Weights of a small GPT-style language model, trained from scratch on English Wikipedia: RMSNorm before each block, untied embeddings.
Each number is 500 + 25 x the weight over its row's rms, rounded and kept within 0 to 999. Layers, rows and columns count from 0. Numbers have three digits each. The size before them is the row's rms in percent of the matrix's.

# layer 3 attention output (transposed), 64x64, rms 0.073, rows 1-31,33-63, columns 0-63
115:513471498495526532474530515471453491529454480481498545479485479516494546509499524487530488523428482524490493475505519502450507539544526503524504536519540505507515480510478513501492520489504525
095:525466480465514524496437486478472481481494518462474538518481482554472528461494493523511491513500481498487489491487524501480521472515493536551470485533500503462519498524481506461467488488510547
104:496476491510523479516503523461507520510451528523495535497469454475462525526487537529509492451507488458538507471484508461497514505513491469554470527522504517525523485466522521487474470527490497
093:505532539486471465519478496509508484517548527497518488520478485519517540517511486549519496507555475466523533499455459524491511501488487473482453500506490499492516440500528549494494489537493499
102:537510542468504489498482542503518523481499504480499500448513510435505485483515535521520487425515523465549515554521484500495486509492495517465461506514531498508500486473523496475488499479509482
095:511492460481501477513494480560515483532528514476537503508510542502523483520499482510463501540550518463463460467499475535504488487507500478473464458469536481500503515479542495503503480539507518
090:533502526493468544464491491497491485471551521542476496513485499476515465427512489515518459486529472492471505517499506501532526512522521473492511486525522497507487513529471513517538531454481536
097:516453483545521516472533506479494527553466472480426469498479496478516521514485480494501496520495467499503505456485510479496519529559485515558519492517500504537496514497476512510517508514518475
096:486491500541547484510544513450489498510460485473521507457506516498551497454529486479498527471511461499521552496555503477493529514480510475536502523493479478520465513498493496494467496483491466
101:531533477526515519513466536498472539492506491471476504498530512514513521569478545545493465522502509504513553490470506502511492484508522484475556500547481495497513512488494477484473534466477501
111:474487474485477492496459506511502515500502477525530481516538517522468479498495532484566485527510488537556506490547477551533448514524474549522508503540497485488526502530505489492486490485498498
114:503523487487528488529495466530492511468545496539542491513512435497486509484512522511526478488514492495480540534512502493516499521553481526482528508475478503452527480491554466522481522495536530
100:474503483481517514481527584499465519470457482470526501538491528454510486492538483525472516516475449488493502486498516499465524497475506506479511529515496533538537483493530523514499481515474485
089:511488465496504513490502512543492548493504511483488509515457483494496475497535532520519550515478511509452493473527506501458503527531488512517502495546496428499471533467503469533536528474504523
078:492486488492518452479497486477495501479529483515497488488493497511491525499490488498531469546492473536511500473445552475547476493500531525493448498521509494501509477495473543494470457491449551
102:487455502531511494511524493495507556472469516485508524471510537496458520515552519533562509484479475447503495495489515511481484484492535458527490478485467472508545471494491499537476503501491491
097:534461495477516475496536520506537491491511492497532492469510541446534511557523515481524521475511500459482516527552514517529536510513504496499485533480506519514451451515507516515523511471516490
109:515550509473517488476451491513488511471521491483473475488498466491462512469505564495549463518535507496503528491517522493519464536503471484526536479486523505488514518493503509489475460441495483
102:538501499477518493523462507502499550512553559490522503487527488519434517537531526510490470517496482449545500519487509495534472530498463479485516497517532503469527509483518511489521521496499516
097:496497502482544482456538459536545487467527499492507536531480488472507502513516481489480489468501508549521533491500518480505461475529467538511514513487536531481509504537477544469498474503479537
092:524496453487510493530487490534554511523486517496445534497484476533481495520458481520488506480511509518496422529490478527497487527456462529545491508501511459503502522511515501510512469516503516
109:475500483476506505526501489505488492485509471523481484525528496486485489469499526483527515527543541555436454498503507533522520474498486537499529502476498511539533505507496456524485525496531562
114:495510488491491485511517442453536484543504530456489496481504509498495504488439466491458510537459472501478492458476493479448472497491496488515492507487521465481501484543473544532485503501492496
109:540524520480509521558478502489487490506513515463483463575497510468513459503488533495515506531513502502460477500490496538477503473484487482454491526476499497458551498502548476516481515494513506
086:542493503487490557514499518508515545517521495512471504503523533512484553523522451499479525499528471531534479484512511527473511456484528511525483522475492487540489506532486511534547483519482539
107:489473452491509533492502503516514499512523470504459481539493514547499485486487516509498482490507546554514437444477477483530475478483498505507515523478525504495533500515436515510485523527516519
088:502524507537522494486521529550490493505454536521522496526494477513485487481492525497510530558474550491454503471529494496523538475490501535458502509519494530512462503553522506520476483506518530
101:507510480498479499468483499539514522514531479513510518540505530483525471489480468486519466506482459481495493510545515514505485483497488469443498525461533492473483427540525511498525451487517517
095:499438530518519483459515519469502500465483492466519503497488537488574488509511485475471522467504498538462514480502513482537552544524487472487479485532497522497508516506489509464495493492465503
111:496462453486526545499525473467509512478468484490500554441481525512501477525523502465465515474493496459542493499533543475542492511521531502498505446493483478508482502514490507509491532499489501
095:518495530538483485535540513486444522439482503499463504455520510509512505494535459525503513494480492482530522565508501494494489493497523507521528472507481487476488514505495488514491449467450477
098:468508523521490481532479521492486494504482524486527508537505488467505520490538540530530501535515518524516503515457510484474509451454487524463484508475517488502496536476492478531519430519510451
096:483475491512501473542474500479488495454495507512586504488498494486525467502504496521552476481550499503488490531529520501569494494520502507459514462511474519508510512479468495477535512514481491
086:482443509505520459469517481509509473534469542476503488467522515485489506491499502485503517524487487475469493521536471521513487528492435521538498506526569484516484531494502525494491520513554500
095:491476487518464531489496468444496538535523518488512467508493521505492476493499497488518550492497505464487507514481483508523541453509546463487501483524538507527447497482513501502510531565493473
103:463494534483504482515467483496450471499486492539509495514564481492506511530484537508500513466448526545509517525499497495494522498501469522498492452544499523509456502450507471497478541500517509
106:485484509479502514505549556451485479511486473474527512470459557513513494491444493525504501505499496511528496473483481507491510521535520533523534489490493492494444500529508484531538487548476505
099:492460490483532524529489514528460568466501461503506474511516468485515521509494516483503454493524491499531516506503541520519488486482474433487485486510502501467476491461527526474519537536493483
105:469502532477515478526499505476489467482472509545524509499486479489498499506500484537511541489539511516510453527477490471454473485495433475477495536538493508536498519482555520497495481453516510
102:479541501514477512503482520518509488491496480487501522510488568526485499519454506538504513498474471466506490462478493543569496487489505480494446481467514485554479475512463514509511476520518525
099:523495535482491546501512480524445496488524500475505507514515514472500475457527506516496511512478530539514502539536479503500487497468501502488515456499481525454450516467517490489520547504554546
098:487463503499508482505501474505525494445495519501504503498540500503470479536482508497539508486509506469498529511473495474545529510505431510484518522516496526467482539465555525473545501457510471
087:487503511538489536476451488535475473475509484496502550483471535503473495534478534457514469494494445506527547497471496450516531479497495522501502482515519461465520498505471524478491475490506519
096:476501514515541463451477490518480478513544504477491500505503524521518512510490472495493476498498494506489517530485487522518501502518469454502494508524457516467484572527444522455500547510485540
116:478530445476509492512494484492538474488521538468493525525507453483503484473563484511458502489503515551505480507526525467481542498478458532494511496513463518516522541504489508487488506525484534
102:511506523465493458519516473514497499489495510536508484520524466489476488512530547474471497459532496531454524505518465518490516503478481482493532527467475515507544548476521505480488551553499489
117:484508498515524473512540509511511518556487506505525510491491533507518492522469476485507531575503461481479466495509462537514484514507514505523494479483532479506439468502454512515539460517510513
085:474474493489498521483514537497489496557463538489488499512510484499517473544549510548469521493457529442466547477507481497499494477515503491511469536480514445514504521517491500516470495502519508
119:504539504478487511478505475508467536459535535524510510532486482441509469492519512512503488495482479477485549525515499450482511495475463487507520498538504493496524517487552499460490545455526511
096:485530530461436511484499507535517491518530495508482494496484510441513492464541497487486430547489511485511534467518508463499490509521494533501494471542523490479510512525504498488520504546519489
098:521537512490481521486507529509500429516502478520515481564535453478470503499500493471528484498525519567488486528523493488538513481504488502511546502532478510491534494486492488494518551508511503
088:536504466525470495513509483530521490514497495533500455448522516523527526502504503462540472498497527545493448522493532497502509499479529520558519458488481490476480501477460508492513523487487453
117:482511486491512509539512536496501493545475469485503487494513543546487479491510500490471495474507495544528489495486508465488500502461533522486446585469524493481503512516478515529538467477481498
095:486501479534545487505545481483519455485491508468506517511476469527511514519514505518510528539498523502494446500484498518453490462499488485487507488535450516522449464512453493443519507501514496
097:488513493498554542441501507532467535525500443472530495498515507490504519472475484507501496539529504478530502503494491527529502486481478460526522523502494496511479543496446451518524500523469490
107:504476490490489538474521468513518474557519516478449500476499551523492533506494479552487484534457531531478492492508520480512545488495527484491510487461529501541461485514478510539515501481500499
096:503480511511489420535545496508509527469510523466513534492532487519505514529541483500484491552517468492476506484507538478486537491539501532530501524512463496495481522466491479511519527483490536
108:496484509502501521493516498514463462511440473521545505503523570541517500514474515481495511513430481509501473471518492514473484459513523488520496512497501471491472490512491510543471469540492475
087:516482541477502560489507516484482543484527507512499508500478518477512519515528481496486532488527490460517542518527497479480481507504468452447460490542484506524473514470505486452498493482544467
097:496507510476484544477509454500464492490520510518495481554447472488473492493475509481475445478520499482510503497499442507502492486538468507441453533520515518477520504484490510514494532471512473
092:530477490492471492522506507509514504507540466527524466482474499501483509466480537499526538519543436520486529507466492534538453474513531516500503485499484499499516513491467462561503490475471488
094:510472480468539481491496504528483506518437509542522538521497527513454488528502468483475519515486468506501524503521475565497472533564496514481476486497489457477505495509494530520483474513505490
# layer 3 attention value, 32x64, rms 0.0584, rows 2-31, columns 0-63
106:464481470533498485469480517516488473502533513532460473496496521476531509543510519489494565507489523471509571535476519489500463479499498482498489509519539549472524510502544521510505508513514508
084:500510480512530465527471548500475520496524511496518514534430462559495508551529466519482477505484485484521501475504534527487484503553506505516503496516518511482520459511508487483490495500447509
101:496469497529515482513516498503475516541518503489516523536509521492535522491510497462459467520438461509499473542517480482515476521481512561499494487520495498474470547522526513500543514452513521
117:518459491497519504524477485482506469506506483480523488492485486471488499523559437515438489572539508502464502486488536492514483455528500496501468517485482484500474474511476485512472502523519522
097:514503474508510471500492501502456522512517480540506500499541496509468501496524501521519518503493526544475514560503519500501552521429545523487494518490521465503500478517496542527533523461534476
098:468496472568490500493493470455522458530479520530515533513516529485479502493532490492531521478467502518504485475539503513472464498464475514506485483497475504477532520507494490509419513528490505
095:489533515519503472497469460514484515480516478469519512504475527515510513458503513485492466458501509484485513517508502529477552496468518472470479528518477536430470492505467517512448516543487523
093:542480563467504486512500463504499515497527533509513533474483473519529449513516476506507508518520553538451498496528521505496502509502474525529485522566520538480517497490503516498504456514489500
095:510463511499503515525500442459534486504485527525462484518498493491544540485476464495496487481549478493476453454497540478498506472510504486470510569478490516516492501513516475505510533476511517
112:481525508504538504478449538495494497483461512487482519484473502496482479484513487537450514484485511475479485508513562476484461492525519467508501549499525491501501493512544485497464566530527513
104:501506475495466481533421508497517482464464505503478519484504522499504489521549452483525477504509507484470467503517523524520494475502522486511511522510482512563497544546514522495544513500520473
104:514496520508524515510520474506521526492490502480471542505506518508464482546503511520541516508538466486514471476451535489456481509488492514512492499564542489476496430497534507480480502499466472
109:491500529510497498491469484507514514513505457518493532498506554504507510505457521507502518514523494462484565485471489549446478508537445492499523466498563507514506484492491496490513538502466479
088:480502454481468515494498473484538488497478488510503508521452544521528538520496454520498470519461525437543469517518442489511493497514503497524507486511543481485477498484517485493478498464522481
104:530478519492501486535494549522455503518489544535491547514466416533470500506486500495498478452517506540498509484516503498510496528512493509506474505527487505469494484501510489500513545449482480
093:500482524510538487497503504554484526515483486512490514509522456468470486485478437511481455488519491511486530479523475478475528481489463530498556481515501461468493480506503488458482481500442496
115:458471473460491504504469509495514475480471513519531497519464512497498488487474478497438506501477495435505507468467537562487497492497504487495510541459497548536510499508497510494477514538514525
093:471494463508475474526486529475520457500484485488468543524524513516518514509475489517481545533489465517532509480472503510481450538518522515507540541461489471534475534506513511458490491467492490
102:490501458530533536469543502483503467487512442503488495485461530509513497530484484502498513505491486436492489482533526545486518477502517479487507501509511457497502511472495495457538448503504450
094:496514511500538512524504514462483474516513502497498485490491493450465492521481549499475592522519453492519500479519455499481496498499485519508495465469490519506502515519471467520531534479543525
109:531546527526468470493504502536470504464459471473514526508513451478472504526496499512537498534463513474492516493566482495497472533470480500487509469466464518515505487493550498480500481513507490
098:499480530509520502488500536506523541511528485520472499491462522512493501489498549525548510483538503491495514552476467460521533523527507495515489471493493515478492536460448523556521497466477509
105:479537488523515487501531538529534523496481514531465525500517496472455528518553503515481502486491489504504487523540524462497561522459498537479519484489449485531522483487524525527487487473496516
089:504501495516529453533536527519527534477506470488513527475464466468543533532489493530538508457526507511527486511514470488505540542472496532500516521487476513472492533521498538524495498524466485
091:499499488497494522490493498464505453485498493524500465502461497510517503505499511509564545482469499461487510510517482544453501556500537517514476506461506517464483452499558535494507519470495503
111:519499515505517537526519528515497530517512484449507444484511427492461528514494502500495472481527537477460479498495508496507503495475505541516506473481492493496536493473497466472556536476468507
091:475503491533527493503473524516519497505511471484515504501545485486488484521547468458517485535469507482487486467510494525484547536528508502480538536488464475444510529486518513551466503503468533
094:514506505487522497448489502496520535523499493437513524548473518511497532533517470506526529484489518518494500504462543509508459498532471475505488509519481475507500437494492486461513444535511515
090:551480534503524513478515518516462468491526551505466552465519508516516513507499491455496477445502547537509516514487488492494510488498465459513489513480525526501486494521490515471452517469515527
091:478488498474480509478492526541474454532490521502514477488537427517495483496485497512486478480568561494514507459485513465512494506518513508543491534528489480486493483535490480533494499480501474
# layer 3 MLP gate, 192x64, rms 0.0833, rows 0-40, columns 0-63
113:472481482507479494530495499525475511518505502521488541516542512501486536476513493518480495512491502501521482469531527503470497553546435490486484537533524520499461509456507527502466543524467535
090:461556486453481499488510511543540525465483491470492521541516530492457530507495513489476463501489536494479514518508483526461493473478493507517502493479497482504491558478555498505479471493536507
096:502531515511506509506481468494524440480534487435502498523467510434521516525489492499471520488491520500512508502474495486538496449489511475491468491482453530460491518460497482473472492530519488
095:508502516458465507539493533525519484506525498527513523480479485503519493515478503491491523504506517476426526573493507530478472496497494478513469478484499496453493511473553518470493546479517473
105:499477479496496522482500522484531521479495439497473513521495506489556471484500508503509520494497542468518481478528460504517511526497513524532471534502539542497511517552495483520473542557533512
093:497466485475516559508502464509551481531468478482538544480492522500501473501484493493524535486545478489511503497477528528522481504492468511461511516516544504516453477489476494516504436516517509
105:498525489464460525501502532493510502494483486505513514495505504489557505473504472474487498506544475546504496492493516503527522529578438529441478506508493493468503491506469493493468541501484478
098:516496538497460511522477472496531491517539496474503463515491463446462482474442510518492464488535521499456481524500439471536479482498489514484473502491509510493514533526488523469523502478513504
082:524516473488492557515511513488484487476483478517458505457467488512491516487515498539491510505473528505525489526484526462488516514466527488514475494503491510520481512421503538501528506568486538
101:514520482520475448487495508506525467496490439519468491506515512487459492540447489523521534473506498510512459459499526504511504494507515473517464501487513532533444503502498503507449456473484495
110:533531513410497510505450509481489488538532512483515520517515479509530463502547498532506511484467496477497474500527531500485516494553479495480528505501492508502506501510544486517441501522515501
081:489484492508489467473475491495480460497477533528505511541542501509502446532489490494518453518506464464490488480567493514536499454479493493472547514499461543469497523508510525500481504517515504
094:528479497495512527511461514505525537496487509539488543497541492528496463508513466518526554535540509530513507508496541523477454478488470540508535505506492509544477496515532519525541496519478488
101:478507498503497491498509485514512496452490537459462448512471502500516539480454469555528466506497512529527456496565497506494488467463500495483535479536507533495491473478509476486497489512479510
116:476532455511499505507510450529492474465475490461504483480459510526535528498495532529492519495469505516501544473455498481539498492470472474564482504523492497464531502539494514520486475479495485
078:526493521558513471497541528547455486547521488517509512504518497542493499465491498501478558518525494472479501499464471495487451518521472515488485494512538469532482529491527491480524522507475505
099:511530513460495492508493485501503540533515519475533503484528495483494479507523513517512526473503497563535525548534507468494524492482469514476534546517501465516485552477501524514462513521495554
105:473501464511504470552554520480513502517497535538529513521518501518471524519505500503513478509487460496503513541514513497474574480501484454476511472535515517509511485518522512516446502540521503
092:442508461506477518549507505474478481473485488506535541499498483490523493515485466526450487541509482510522484491518487485514439483459527515523506520475462456526454496526522485500502512485510513
090:515496528506496558515503522476533509509499492486540483503491512494558478507456515477517516511504536466492522499522501498466515520479523531515469543475485506473472472484513489530511466468432460
112:528524503472514522475462503497476505520511521481514536492486455472493506492506497510467485501476504507506472486506505562494483538503435503466521512546498494492438497483537556506469490496488460
101:481528544473465483472458482507545474472549520522530469547498495477455492460496505487506460477478515531485495496535521514500456485538464503524514518506502520503513505506513512503474496450508490
092:479513480516482498516476493545507466507464530495492503484504480517542524492533500525555482532543484499505491499525467515529477503473536468486542532489490468490481543482486469464554498467488479
098:504492514490487529499457487520464478503460529481493500503469541493502510490460504528523509558504467514481474474538506515498507484513540526505531505529499513478538509487508517551544475534561483
105:480474486510488501523473515472515511542505529486545510494527479424503505507517499487464529513540511523507480506471504518525491547520492553474555505525492511536479494482511525515472494529533527
097:537500497502511476466521505502495545516496504459492470472494500536515523469504491505473511499495474479493522511476442562523493486522524494498478508506484542467468529531551519496452475523457482
101:500547468486512493507482539497538482527491455483505461517503527479438506480512448497457510495507485476499522500484456528485495511474488518477510458490454522524529545524526493507525495515493529
096:512468470429538513487484507482511483496475491464485508538502467490513544505519513472537481476453528508476446486483495520506497461506493486498502502549492482522511510513516547511530451513487512
090:457474517482481527521471523477532456531508478483507550496493458488530474482498452525533510538490519518514482497492491534505525499504514512487520549513521491494452491488495551518459473511516532
093:492522480486462491515502514498496484506530540506464535529494487502523454531570474505533506520513526452484476502490502499480516528514512505508482501505470505501448494435501475498451506468537509
111:520472508541468521524492493481517516537509458495480493488486468488445467486515495528521479523524493516533470497476522482510538479453481484484517511510516483469510497531507525549452551465486519
128:481496528440506505505495499488478476466504495468528488531511470490485470480487510530471525480472525531531460478472472544490502501507466475466490509503437527482473541531542480516496500501536501
094:535515487503501495488501491529501545435484481472453522517508547534522529469438491561483493518492486516526533499515480465477499521533500518497480521501492531487478500507472524462499511522506507
099:487495517497539525485473508475507476503458508491417511471541548509524506463491514532507496521488483455478505488501479486468525460498497512481479515562494516517452529516484497486499523517495516
082:468493538520476506522530473548517491491498503485505498511500490494495555488526489529456495494472517501484440482513468509531502525514501524515528556506478484481469489499492556448495519478546502
102:528520479487458506484476521497501522558466492552478477514486495475475508528469467518500499486554493515477525524480503515492502531521512451511513489525491533482462515498500552508465517461535522
104:505492515477505526516490504534494494499539540466519506544510476478523483520524477498508516498509478457506548497511474527502472563533495463538464476502477514503515547493455508515499469526451504
103:486532489517482495524479506499492513477541510486484528499459458542482542499555509543505494512575513502499512502493529551505521513533497502481498501513470495498499524502485495495487503508437556
103:475504507509492500525540495557520481525531484550534544499489517522501485506451496511500495465521518467479545521540469538533478482464523474512493487507516495478517520484505479513471541464528495
098:548522461461468492524494501465457502495500528481481508510496474490563491500507513462497499472506492506493519528487499490540501450531492521465527477538533522449506482513524502492514512557516502
074:528508549500482536500497515519528481479536517443513525509501502536460542517535485521490511513520472501503524519505526544512532509526486501517500484540531528508541510488474549523510507528457528
# layer 3 MLP up, 192x64, rms 0.0836, rows 0-40, columns 0-63
116:501530486535528512510499527506483489461460464469476477489481503486518506532519522524450498535444466515514509527498544521543504489476510459487522483463504460466501500471479530481487490520532494
104:498522527487521511483459533494478478488493481487536439526505468481462472489465518479517510480547530527494483514507532496535510527514472484526538514542476504493481498491508492499486443545499537
100:494462555506485468493504552515478536517492521547510483462533489545476485489506520522537493500499489452508507476531536514457512538537493518486467519500534490514503490503513487538529501514462506
090:469487503547476478497488503464450493551457484482499495517495483538527515545480516523527540520461525542497472475496499456518528515471523520516502492518514524480501495481534552497479506513481500
105:479536527514487459435501546511478514498501553518500460521493488497459536489543514499490500516458492500486497477550524518478512500492498438479503484501523482515449486524483496523494474492509510
091:460487528545466467486494479446493448506478486492501514492458511516534517521505487534459491490502494485501495477523524503463499453535529471539500512509494503491490448497456463482516496464487509
102:484506510533513524505477459491503467509495526511497484454526465509513485454478460488482531435491498513512491502532455479482485520475541495463512488483490471519540502485556489467483522530477497
097:502524496507518502433469490475511520485492477502511521500483546510496459478540512515454557502490515470511462448494494529497478502509534538502535521473438485515481489512501501480537508504484510
084:465483501494520491530480516512524511518481519512531479498559426464481458524486532484494534481531477507473507487493522510552487507538472487457503495550548508478473495494499502498498505479502493
093:503477477494526506502445471477489522502496506503486517487482561480503483496480549494483524554506525512466507504479509517467519506505485506521517453480489485512499490490482546469491484508412529
096:523551526466478522535487493584495534505481525528493532498494526506493496504492498482505496473478464513488475492487512507505475514528467451439493475523517492510456499497518491526467531518519504
082:524512518484495487496498501506490512463529568517490470488556510494514486471491502484505489576468491501486468524494510542502472505478542528487484540499471498528445526464507494506504539491506482
083:493546507512443528485532501485468499508499509435502491541484474468488545489506505470473459550491472491476498468497474498520525482494525489503491509500515478502458491553480498514460507493528527
099:514486483544462519518478522524518543546508450506465515478518519543503524483501525498497553504500518478502530497508503480521548505474539511510496529473543496530499511469504487465520493483462461
112:521497510510464447480449502528521503489513502528489493482503482493487518469511470479587487474505503494470449482530491488459521511471517488475493509515537535519497517464493482459498519472499523
091:463531483521483521475478491506502523481458519432488504484463508484509500537552538510472464517503534504536517499490536491511470504475519476526523465494513488502510519479484538497457480545515481
098:446459471556504498509520515532479477501509483508495517503492503523495509493476486500496554510493486468501483445511479509475457514533477472515465490481478534493527475515443470470490512461524480
108:489528503496464463537514541469509516483506504498493524507527501505511516527550508471497496475464490547518524528488497444471532523489515491494499515523554485512558491494499518459468498532458507
103:497526460493489529495528488463502491537478527522494483516528561515503530493512456506477486499508477499556512508511495538475468470462525487500514538492447481537475490484544493498474492532511477
101:488502470483481499470436472520498519491510481568516505505508500518498495488489538495495503517480523561525468508460510526474498487517552541509527489524504495507507503528455474462543503512529516
110:489563532454531505492485503525529507489480515504518508482525512485490494487466530531531553463518495531513500467536482506487511539512506467490537501500459499506505512542538479525486536510550503
107:485480475497482528548484510523484506524495517491524467481484497515545495541525464514506562518522484445488475511504499498496484503499474516484484544512513516444497520492508487569452484519506508
094:469511469493508481508506477516461524496456507482449499512438526512515483528491522487510512481489486485496517509455506518560497502502516524494473437552499489480493550519465492502483524533503489
097:492519537484508514500502537523510486451513508531499442502507480480498488489490534446521469471536484499549520515491510488535514509534457514466458479510487532501454495530502458519527503476487485
111:519509495499529489473511496514442487436534483511505484486478534549477502492497492509519469505480511471470493518498462483486472520515526447516470441453507480497506488525498463516518518459493515
092:512519471516508531468526477525508538493505479463511519491535520533471501493520495532450524531501496490490516520483453547492454468543498496483466520507480517483488507557505517499463458515518522
100:511513488472543512523468495539537525476510477497480497498466488497478525520482462502519524541490478460482486493467482496478488497464454520478486451466460508533503528519482500498506493545546538
098:504446491463496504499502519460494531533536508526488484520500540501479507487528512553504528539451508534515477450532488497464493502484470485539486495523488527443480470498517503485471513485509511
093:516524491512522501497487492528518507502523488523494453502486530544512517538530513485478462492456521531483565526540525476474512522511483510501493490456507462506533564531502514489519486470472516
096:502523463490512525487504467497447474521529523470490465508539480517511520529453474478455436527552476469500526522487486517467535506483510532500506524489500468504514508480488541493517496518499500
084:474521480452542499502528551558487478507495554503479514494428522500476497520497474469507483497488519498504477520481479528510473491525500474529475506513544503507468522468524517463503477480510513
125:520536499532453498545491491535506527485549462468509480447522509491500509485542520488486491524496503482479523484472536456503503541516487465518527537525503541491539492483506496488505521513498545
086:505483473493575462508478505496490536467483513473479504515489552504515518508448472512494497512455507477525485516478495465483503541526511517512504531502429517479494514495499499459480522509534494
105:531506544476507541478476503474442504505501525496499502480521524525487467499538509486486483530475509476508484470454524565497512457510512542494518503525453477510475552496493490498469504481517490
084:472517489516537495518510528532506500520501541472472489459518508488456486502544509500465486473500515506524556481500446474474475513484487477481508504514541467518486499536473538538479524499500548
103:504463504535470482514522462465538504510467473513535492507533483538513535538484517520491481513485542499522509472470494496483518483512482461519466502480459486505517555452512526532478460500496487
106:509538463467525487535467511509497494498482467552479482490477512519473477497490522538555502488487541500494489525491512479517528463461509509422511497517500503502517487508556521477471522488515491
107:514514531526496532499458488524493475436461475513508481523461486468501475542482506520473496492427464516517500522543493491516474516467475502507460513545508479502515494486468522495502521513508489
107:446497518511500491476518428503530458488505505537501489523489499516563507535481450501456501510492455521480498506521495546472486534488502496525520510512485514461513498505487468507549508494495496
103:465517518473467502476486469483557469487514479481459493515515526495462465530503512457518493509444487464497501466524507498442473520517499529536483453518522511497487471488511501529490522490487482
079:509534446532496517508479464482507502491514501528528519504480502437501522503452514533544475502523512503515478481497483468473476488458509470514485516484527464503434490483519496483474510450505484
# layer 3 MLP down (transposed), 192x64, rms 0.0832, rows 0-39, columns 0-63
096:498524465493502526483461542507450493503505467507490507525487475450529541522479513520473481511489503524549533549473498529519446514479478484519505487512497503493481507467471526460510490466494535
104:470519501505475500511525549452521466524485462511470521498526496499476540502499498505491466491514512512485462519509519501489421537500504526483511510501437500503514538514511518534476506475538466
092:520546509500482540482446502568484465487510504514524483541495524493478534500510536526508535533498519501535508495484492480469525507480498530481483521537506516486479509520522512467559543491487493
097:515510541549507482487472496514509542518522499499481501494489459473523502519510463521491481534497516521527519522513516447516462544511484521503506486515487485519547528526459452483509493437529506
109:549536500488469522480483528520481553505502472472506500494518509499525509484520498531505499508481491490512499532488465472480533514534481444482468517505542471501526521552491509493532540538551493
109:488469502473495494506511523537474551472528480491518485475488499490539492441455508520508490515474472478537490512462489511495500539516499512545512519508471478471511496509508551503464484502451449
109:469512524530491513537486498490551497483543530478503511467494502493478447515508497557508487496489522494508476473483525436496507501484552477507516509495539439530472471499520485489499478483478499
106:504476512536516535507485504468442495501489453525517487483469477526499504471517489511503479520516497534546477467522528469472507478496483523491475521472494519481477517464504504480496516494412472
098:504511499478514539514493525517525495473528517518504526475511536512534480517517477547498495495473506551494524478513503439515469541495547483445489514500490484476559479518490480460475483484500482
102:539478540482487489489522506551491484490544478496495499510505463500473491518465481532491503475470498524435516525538489509535485518458530511474467508477520476471523527462504466500514457488525497
104:478568520480490496545546511493503486480501504506492545458529504508480451488494458474523520493473472503485499503503485520518518498489474453455520485535534470505511503530479488542483462514493482
086:525479521507530524511497534509510507516478494546521510533509476503476511484489461488493493501509479501477451525505534482561515571496509501497510466534484481491526547503453509480478523451481519
094:517483543491508521459483525533470492489487512493491494537504467507476490473466521524513534537483508478498515480521558533471450451458498502503504516531509499506491516497490508433518521539504515
101:502439532494562511529474518522491528554497500515515506509484510508499485509489509485467548486511467504488530479465498524496547476539540505475492536474531502484514499478541510481541486507515478
100:490484528502523517483490510541511501495530503484499530494468489460481505497455540517465465521527523508527535510478504541519502501479493530499589513465502506533506499505501491500526469510541551
083:499489477506533519452462539515540459490544485518502502530522514476476488469466506553490509514520538524504523471518491502536513506476515499507502513566539515496526506522496503489554515494491531
097:485472524536549526506483491546487475473504507494498473566496507525496510498467520529500511548467499470498477487509524522454495480485498474497566493466518481494520475500490540468507541498493503
098:477522513568521522558493516451497485506462476527488479503462446517503492442507525451551535498505492482500505502502500498492545515513504481500502499512521487536494482524496491491484497521462490
100:459528437476494512497469478507548502511504499508503485476508473517487539470477469518498513519498455460483496495479449496524490451445494522513512482485473527544524500490464522484509496527520492
092:486463523497476475493473493541493533501484511462482481573514502488507506521512471507546509502534534529470480487523452510499486506472479453497504476544500495485518536550526510521465489508495516
104:522581502478518472532497502476514495499489519506504511433501499514512485482495475550543492485552528504495512507519511472473516530488484476498512492507489500516517522523516442534505478528536468
115:490530548511484483549490488501482500534475531474496461505567506502500472529520490487514526507559464525502490490494455529512514502506495504467534492477496504487500510513535528492445499529532534
093:554467500505469517477512531481497502509520494502474519524507487489459482484487488466448535481484497528480492515527516503487508489436510530487530571472487515478454470491496491467514505502493543
103:485495483534486510513482536523484453478509477532521463496519447515516511487472513510464519539517507454457515482450447489519513469512501498498472532495467460505514516513498451528509479484496501
105:515523516467474570493486511557483492441506509499499482527504498511524477511525527524527468473507528554469497509500518526475454475521467493487481519495518487490486476492508495486518477479453468
097:526479501522496452516525475476490473571498521496496429496461520520529498553478518514511496511495495499490507484539477465470511483517483514469505480492487463481467474526526495527512473517478526
083:512443513506558490458462530485545536528518495501523493439500481515499493506489512482535529485485491486496503488475541447516493475544492536506477523482498476490519454515497528490505510501523508
113:536476471493491533507495498505481504525499531499492499559504482508512478414494509511530525497473546535541494518463471479498545496507479509523494470514521537499497480510519531477500537469521483
090:468516484497462514484481523521470484480544541485518492483494549514471526514532525508469468470501502509491573519524539503478458501493493515498491508455483495481545533533528478521508488478483491
088:457485549545521488519518492516464537527497497528484482492481503487517471476473534487500472503477505548537485538529540476513507531487497502496439516494493486528484506465491528481483530479463472
089:494522459502512527544500472536523448482473507494539520552479470484528518482537531497518473479506502565488502542469503505481459502498523500501502502476451510508512526530521509488476517474506493
122:513534498510483514558520495503506521463519513470476491470513516472504468515530491489492528479499511454494506482490558492497536493492523455514523515466489541444519488496501485461466465504552491
094:524476459506478454491533499487511484519491532530499508451497480559525482501495509473485482488543466498450494508511538536524485496452475510499493495471486486542508518492483436482489485502512525
099:520526515513481492525492501454546503508495509433527491475509491507485492519485455511478499481526512451510495523506524507550531522476481565495502473523518464494471479538486527482472541503498491
078:489510476498512502493454492577539528518491470511523488536484465514503503530484521465473439497513498497456478497490466473492534500467479521491502507521502501568462479487519510509517503486494502
095:488468483541465489494487518460521511523527464482445470541489498478484511553502531494473498488492527502500528481464513511501532502514557545492494510503492496497471482493494508461496518484561535
099:504497454450505530483485506545465475438509506508469461505529488499514518523535556491521510506493527539492519529482470515507476517506523477483543504507487503524510504475507486496439472526507510
094:475545482491494499495481534532449496437504483498464505538528493539481565514530517504522491503487507539527481503495530506494487539504478490494488499561508529510478517499532509512473513536490517
100:515511497505481491532477468467526465519486474498502487452449503505498510460500503496540508455518511503459514504501500471490542502509508530502495521520516474514492450530487540499461452565490485
096:480475520528487481498529501520504467467478522477506446501485487487542491542463475509502514550536490497473505473506514493463498523482460471504537490478482498523500475522534535535498512526478439